config.toml
n_layer = 24
d_model = 192
n_head = 4
n_kv_head = 2
head_dim = 64
d_mlp = 768
vocab_size = 4096
activation = "swiglu"
norm = "rmsnorm"
norm_place = "pre"
norm_eps = 1e-05
positions = "rope"
rope_base = 10000.0
rope_fraction = 1.0
qk_norm = false
attn_scale = 0.125
bias = "qkv"
tie_embeddings = true
parallel_block = false
init = "uniform"
init_std_qkv = 0.0594
init_std_o = 0.00743
init_std_up = 0.0594
init_std_down = 0.00429
optimizer = "adamw"
lr = 0.0023
beta1 = 0.9
beta2 = 0.99
weight_decay = 0.061
lr_head = 0.0142
grad_clip = 1.0
warmup_steps = 506
schedule = "wsd"
decay_fraction = 0.366
decay_shape = "linear"
final_lr_fraction = 0.0
batch_tokens = 131072
seq_len = 256
doc_mask = false
z_loss = 0.0001
train_tokens = 442300000
steps = 3375
dataset = "wikipedia_en"
Each number is 50 + 12 x the weight over its row's rms, rounded and kept within 0 to 99. Layers, rows and columns count from 0. The size before them is the row's rms in percent of the matrix's.

# q: layer 19 attention query, 256x192, rms 0.091, rows 143-163,206-227, columns 144-191
# k: layer 19 attention key, 128x192, rms 0.0837, rows 78-98, columns 144-191
q206 086:35 51 44 42 46 56 38 73 44 62 29 43 42 51 55 72 44 52 23 52 46 34 50 54 32 27 59 39 42 36 35 39 65 49 66 51 71 67 66 61 70 43 52 70 64 57 36 45
k78 103:61 55 59 68 60 51 58 58 21 44 56 61 57 50 35 44 52 44 52 57 22 28 45 57 40 53 56 29 64 50 44 33 64 38 45 36 37 50 43 56 62 51 55 45 61 53 40 32
q143 100:34 46 49 38 31 72 43 55 52 32 41 54 44 55 66 54 46 53 50 58 52 53 46 51 38 50 55 51 36 45 46 57 64 61 56 68 50 27 39 30 82 52 42 60 23 32 56 53
q207 093:42 30 26 73 43 69 50 60 62 34 47 54 56 43 56 56 20 53 44 58 36 43 51 62 47 58 41 25 58 55 50 60 61 40 87 45 51 37 40 50 67 56 72 65 43 74 55 50
k79 106:72 82 28 63 47 45 57 61 53 63 32 47 54 61 40 50 39 54 45 50 48 39 49 42 58 49 55 44 47 43 52 52 48 38 54 34 44 42 42 40 63 61 40 56 36 42 63 47
q144 131:41 49 16 55 31 47 46 57 47 28 54 65 70 54 40 37 62 60 57 67 50 66 58 51 38 66 59 59 61 55 74 27 40 56 76 47 63 23 31 56 62 36 43 14 52 39 60 49
q208 097:70 32 18 63 61 42 41 45 34 32 60 57 64 57 46 41 54 50 65 74 39 67 71 44 38 49 60 61 53 48 74 51 46 30 52 47 51 27 65 66 71 39 41 25 55 29 65 60
k80 108:42 44 22 51 61 54 04 47 34 32 57 78 43 59 58 55 54 39 49 30 48 38 47 41 46 53 50 64 36 38 44 64 61 36 37 64 37 26 50 43 65 45 51 52 39 38 47 49
q145 103:27 45 56 38 49 22 42 61 40 63 28 48 59 66 53 68 60 50 61 83 31 52 55 45 56 32 40 64 57 50 58 40 60 40 72 67 59 48 45 73 34 54 38 48 49 52 64 52
q209 105:32 54 44 39 54 26 68 72 52 64 49 64 61 39 46 40 61 36 70 71 55 44 49 51 61 44 45 65 50 60 62 20 44 65 62 53 74 44 49 74 24 57 52 47 75 34 45 71
k81 113:52 69 53 44 40 46 74 67 41 54 52 57 45 47 61 24 49 26 55 37 66 47 55 41 62 59 40 58 66 69 51 30 37 37 71 41 42 34 45 42 39 23 44 55 67 49 50 56
q146 116:44 44 63 57 72 56 57 45 43 50 55 64 39 39 32 54 49 51 36 45 44 42 55 33 47 33 75 48 64 50 38 34 43 47 44 53 45 59 56 55 82 58 50 50 45 42 45 17
q210 121:38 39 57 61 57 58 53 42 55 47 56 62 33 39 30 42 42 50 33 32 60 49 53 41 55 32 75 53 44 47 54 55 59 47 56 56 24 49 48 55 78 42 55 61 34 40 74 31
k82 122:53 38 78 43 39 43 78 38 46 62 52 35 50 44 35 29 41 36 47 35 67 57 56 33 52 28 64 51 28 56 51 47 46 45 50 63 47 41 44 58 51 40 52 68 54 59 54 52
q147 121:26 49 53 48 49 68 49 46 60 49 41 38 38 33 53 57 36 56 52 40 62 37 59 44 19 53 65 53 50 45 47 37 36 38 79 29 52 42 52 56 35 72 25 52 41 55 56 55
q211 114:40 52 55 48 66 52 50 49 61 47 33 41 36 16 63 66 42 49 44 56 48 50 45 43 31 51 61 72 67 42 44 32 46 43 37 46 40 48 64 51 49 65 40 62 41 48 59 41
k83 111:37 44 34 30 27 52 37 40 77 44 13 31 51 40 67 43 37 57 49 50 51 64 50 42 31 44 54 60 47 53 62 66 58 51 65 58 40 25 53 56 47 65 49 74 28 53 57 54
q148 121:52 60 39 53 70 61 29 55 41 50 42 46 50 35 59 56 45 48 50 50 45 43 57 40 48 44 76 34 45 47 69 56 53 38 34 54 69 45 71 50 64 49 44 44 51 76 64 36
q212 123:47 50 48 52 72 53 20 38 43 55 45 55 56 45 59 67 61 47 60 52 42 29 49 55 51 51 66 44 27 48 56 54 41 39 44 56 78 41 69 52 52 41 35 49 50 63 48 35
k84 128:84 50 43 56 77 56 49 44 26 43 63 47 54 50 43 37 45 49 53 34 50 54 59 53 48 56 61 19 42 44 48 53 30 50 53 49 58 45 57 58 53 58 53 36 44 43 35 58
q149 127:51 39 36 66 52 59 43 47 41 38 42 52 81 31 57 64 53 54 62 46 53 47 40 53 60 64 54 65 68 39 46 64 49 34 44 45 41 70 64 63 53 31 47 39 32 54 43 68
q213 118:48 39 52 51 79 53 68 65 35 52 26 67 74 38 59 42 50 51 40 59 66 46 30 68 46 55 46 68 62 33 47 58 25 29 41 43 45 56 54 45 40 28 52 53 48 44 46 63
k85 122:54 42 38 36 45 57 43 36 44 32 39 37 59 47 62 53 55 42 56 50 54 60 55 49 54 57 50 69 47 26 36 46 58 41 51 54 50 43 65 54 70 34 60 37 59 54 49 72
q150 133:34 51 60 50 46 32 67 60 81 40 38 68 49 45 43 59 71 65 46 53 48 73 55 52 49 61 41 59 52 54 48 36 39 41 64 55 65 36 67 64 37 53 61 61 61 66 70 53
q214 120:38 48 47 62 47 49 71 61 75 50 40 76 60 55 43 46 70 75 53 57 62 68 47 51 42 46 54 58 64 51 52 40 48 45 77 38 55 41 58 65 49 50 54 53 59 54 79 74
k86 128:38 64 49 54 35 53 54 67 90 39 36 84 77 46 36 30 49 53 27 46 37 57 39 53 49 42 54 56 53 40 50 22 36 50 59 25 51 26 49 60 54 37 58 52 39 56 64 44
q151 130:50 26 22 59 43 47 58 44 56 39 48 67 58 36 51 36 25 60 58 52 48 64 62 55 48 33 50 46 50 37 69 64 47 67 49 38 40 45 50 39 53 63 23 48 76 44 46 62
q215 111:48 29 17 44 31 60 52 51 56 54 48 60 50 51 55 45 34 53 63 56 50 57 54 64 36 33 52 52 31 29 64 51 46 52 54 59 52 46 43 51 62 64 30 44 64 24 33 61
k87 129:28 60 34 35 49 63 54 42 52 50 47 38 59 42 46 48 29 52 64 63 44 54 45 85 44 37 40 30 56 43 69 46 64 38 54 56 54 49 66 70 53 68 48 62 40 41 33 66
q152 118:39 69 41 51 36 54 42 54 62 40 48 41 33 27 30 62 48 33 63 47 40 31 52 49 38 58 59 52 56 44 58 50 69 48 42 46 26 60 39 66 68 38 15 37 47 30 39 29
q216 126:49 66 39 49 44 67 48 70 63 43 53 57 48 45 18 59 47 38 61 40 60 43 60 40 50 51 46 49 56 41 47 48 64 47 59 58 47 62 46 67 72 28 25 31 56 28 41 30
k88 127:27 59 37 37 65 48 38 65 58 25 42 62 32 46 64 66 40 54 69 28 40 40 38 71 45 73 60 55 35 48 38 42 54 35 41 67 56 48 49 66 37 52 55 44 57 58 64 47
q153 114:68 56 63 27 33 45 56 29 36 58 45 61 57 54 68 59 42 69 50 47 41 47 83 59 50 42 41 39 56 54 50 74 64 40 38 61 61 41 57 39 59 53 45 35 41 61 34 44
q217 111:56 55 62 37 38 23 61 45 35 54 54 77 44 59 67 38 40 65 46 47 56 53 85 34 67 47 54 55 40 54 51 69 61 28 32 51 69 35 52 21 65 45 48 52 60 59 38 62
k89 120:65 65 64 35 64 55 36 24 30 40 65 55 38 38 39 65 63 37 46 70 54 47 78 47 55 37 50 44 51 51 69 60 46 49 40 56 61 48 45 60 51 52 56 45 42 32 45 56
q154 124:65 32 48 28 41 63 40 51 52 20 56 48 51 75 53 59 43 67 31 45 60 58 47 61 44 59 45 75 54 49 53 44 56 36 35 59 47 30 47 56 59 49 40 46 23 61 31 74
q218 105:54 47 43 51 41 65 34 57 47 39 46 58 64 54 39 72 52 54 39 50 64 57 66 57 41 57 42 59 70 74 68 45 70 22 41 53 58 50 38 41 59 61 44 44 44 59 35 57
k90 124:51 39 61 39 59 58 26 44 69 49 55 42 47 59 60 64 31 49 22 47 46 41 46 28 52 56 59 58 43 61 53 37 66 58 64 62 47 46 51 42 58 55 48 62 23 62 54 59
q155 123:54 47 50 41 29 65 65 51 76 52 62 41 59 17 47 47 49 68 39 44 28 51 38 71 51 54 71 46 33 47 76 31 51 49 77 52 27 42 72 53 57 51 33 52 62 39 58 51
q219 115:45 45 58 42 34 56 61 52 75 50 62 45 53 28 36 49 40 66 38 52 47 47 43 44 58 54 83 58 48 55 58 54 55 39 60 55 24 32 56 57 41 60 30 61 57 54 70 52
k91 124:46 51 36 37 42 60 33 40 82 43 44 51 68 36 45 50 73 54 29 49 28 56 60 71 43 27 66 50 60 46 68 51 57 48 70 41 33 37 54 70 37 30 54 49 58 40 49 43
q156 113:58 45 51 66 26 51 59 57 47 48 48 48 73 41 43 42 71 68 36 51 34 50 50 68 52 62 45 48 32 50 22 54 56 54 59 52 48 53 38 42 56 54 44 33 60 84 50 34
q220 114:44 32 39 50 32 53 37 58 53 42 47 50 76 65 41 44 72 44 54 57 50 50 60 73 62 64 42 45 49 48 51 54 61 36 71 72 62 34 42 48 64 50 69 39 47 62 60 45
k92 121:57 63 55 50 67 55 48 51 43 31 67 64 53 58 45 57 59 32 31 30 53 40 69 27 45 56 34 58 39 60 29 61 55 31 55 45 52 40 47 53 56 44 70 52 58 70 36 59
q157 112:54 45 42 49 63 48 39 62 60 49 32 61 56 55 55 56 59 53 64 56 59 48 62 53 48 66 53 67 56 50 52 62 35 21 38 43 50 57 45 41 16 65 45 49 48 65 21 74
q221 108:45 43 40 69 38 61 57 58 72 53 51 54 68 51 63 64 55 56 60 59 57 72 59 75 53 61 55 44 50 60 63 54 66 31 39 35 62 57 50 56 42 48 57 26 64 58 45 66
k93 123:57 56 43 50 67 48 49 85 71 70 17 73 67 43 67 53 41 68 39 54 47 62 48 83 67 69 60 54 56 28 41 61 55 42 40 43 42 63 48 57 53 71 44 44 47 61 33 66
q158 111:60 50 68 65 49 40 51 59 42 61 56 49 67 56 34 36 60 43 52 46 45 41 26 47 74 44 40 43 55 47 43 42 52 43 45 38 51 70 54 37 51 41 44 35 50 57 89 33
q222 109:70 50 54 56 26 55 59 60 43 48 72 24 62 50 25 36 53 57 55 44 58 51 30 42 70 52 49 46 53 50 44 38 53 49 66 39 48 67 46 26 37 40 49 31 41 45 78 49
k94 112:53 17 65 70 55 40 39 24 60 45 49 35 47 20 42 64 58 44 50 49 35 46 36 41 54 39 57 53 54 44 53 77 55 44 44 51 59 77 51 56 58 59 53 43 53 47 58 65
q159 118:48 49 46 64 53 68 67 61 69 51 70 59 37 32 49 75 46 62 26 60 39 55 65 56 32 54 54 49 48 28 57 59 57 45 59 54 61 67 50 50 40 52 54 49 63 69 48 39
q223 114:69 51 46 49 64 56 44 57 70 58 57 61 42 30 48 83 64 63 27 63 35 54 74 59 51 79 35 58 43 36 49 43 62 66 57 48 31 38 43 46 43 54 54 53 60 45 33 56
k95 121:49 59 68 39 65 66 39 42 72 59 48 41 50 31 46 54 67 69 29 66 65 44 43 51 40 52 80 49 57 42 58 45 52 41 50 63 50 65 35 61 65 48 34 50 51 61 56 63
q160 101:50 56 28 47 54 55 42 52 65 68 38 51 66 42 44 48 46 44 55 40 55 65 43 39 54 36 65 63 41 40 44 39 33 57 58 38 46 18 71 52 16 74 54 41 70 75 28 37
q224 053:56 82 63 65 47 49 62 72 51 31 41 26 59 45 42 53 54 56 56 42 45 48 55 71 42 33 63 48 68 38 57 25 50 65 32 60 52 51 38 57 58 80 28 18 48 42 53 46
k96 067:55 51 50 58 58 25 55 54 33 35 54 79 28 45 64 74 60 70 33 30 79 69 59 38 57 41 46 57 59 55 48 46 45 63 49 65 61 52 48 42 54 56 62 52 38 51 52 69
q161 084:50 47 39 54 67 54 48 57 45 63 48 40 42 48 38 53 61 50 60 44 62 73 43 27 73 46 55 50 41 38 25 54 36 56 53 57 44 41 42 12 53 55 58 59 46 66 36 70
q225 059:43 64 66 47 62 46 33 42 53 49 43 59 45 65 74 61 52 54 48 38 54 53 32 38 54 38 56 69 70 46 43 47 51 51 43 68 40 35 56 50 48 78 47 44 45 65 48 46
k97 071:56 53 46 47 78 39 68 38 44 56 45 66 43 47 41 62 53 56 38 31 53 52 33 27 65 47 46 58 58 52 24 57 39 64 29 62 43 38 53 39 58 82 54 51 40 57 59 28
q162 105:77 52 62 43 70 64 46 54 49 54 55 37 48 63 67 53 58 47 50 50 66 44 51 49 36 32 39 73 48 62 32 53 45 71 56 49 57 18 41 55 45 45 43 46 57 58 54 61
q226 067:65 52 46 59 76 49 35 36 38 54 44 67 49 71 51 26 67 42 56 53 49 43 64 69 34 31 60 55 54 66 57 28 41 61 30 49 40 52 52 51 48 37 46 39 55 58 56 46
k98 072:58 52 45 38 61 36 65 51 55 54 31 68 38 54 66 65 63 71 41 38 51 71 50 47 54 46 44 57 57 61 48 48 57 54 45 63 18 49 36 27 31 52 62 56 64 38 62 31
q163 106:48 68 55 46 63 48 48 58 50 53 35 58 33 51 66 48 74 44 51 49 58 39 44 54 27 28 37 64 59 57 33 43 57 71 52 52 43 39 47 51 44 70 61 49 47 43 61 44
q227 066:48 56 42 57 42 45 52 43 39 54 42 67 37 56 57 20 68 44 42 52 72 59 42 49 53 46 43 53 43 67 53 32 59 46 45 54 62 36 26 76 50 43 60 46 53 57 45 42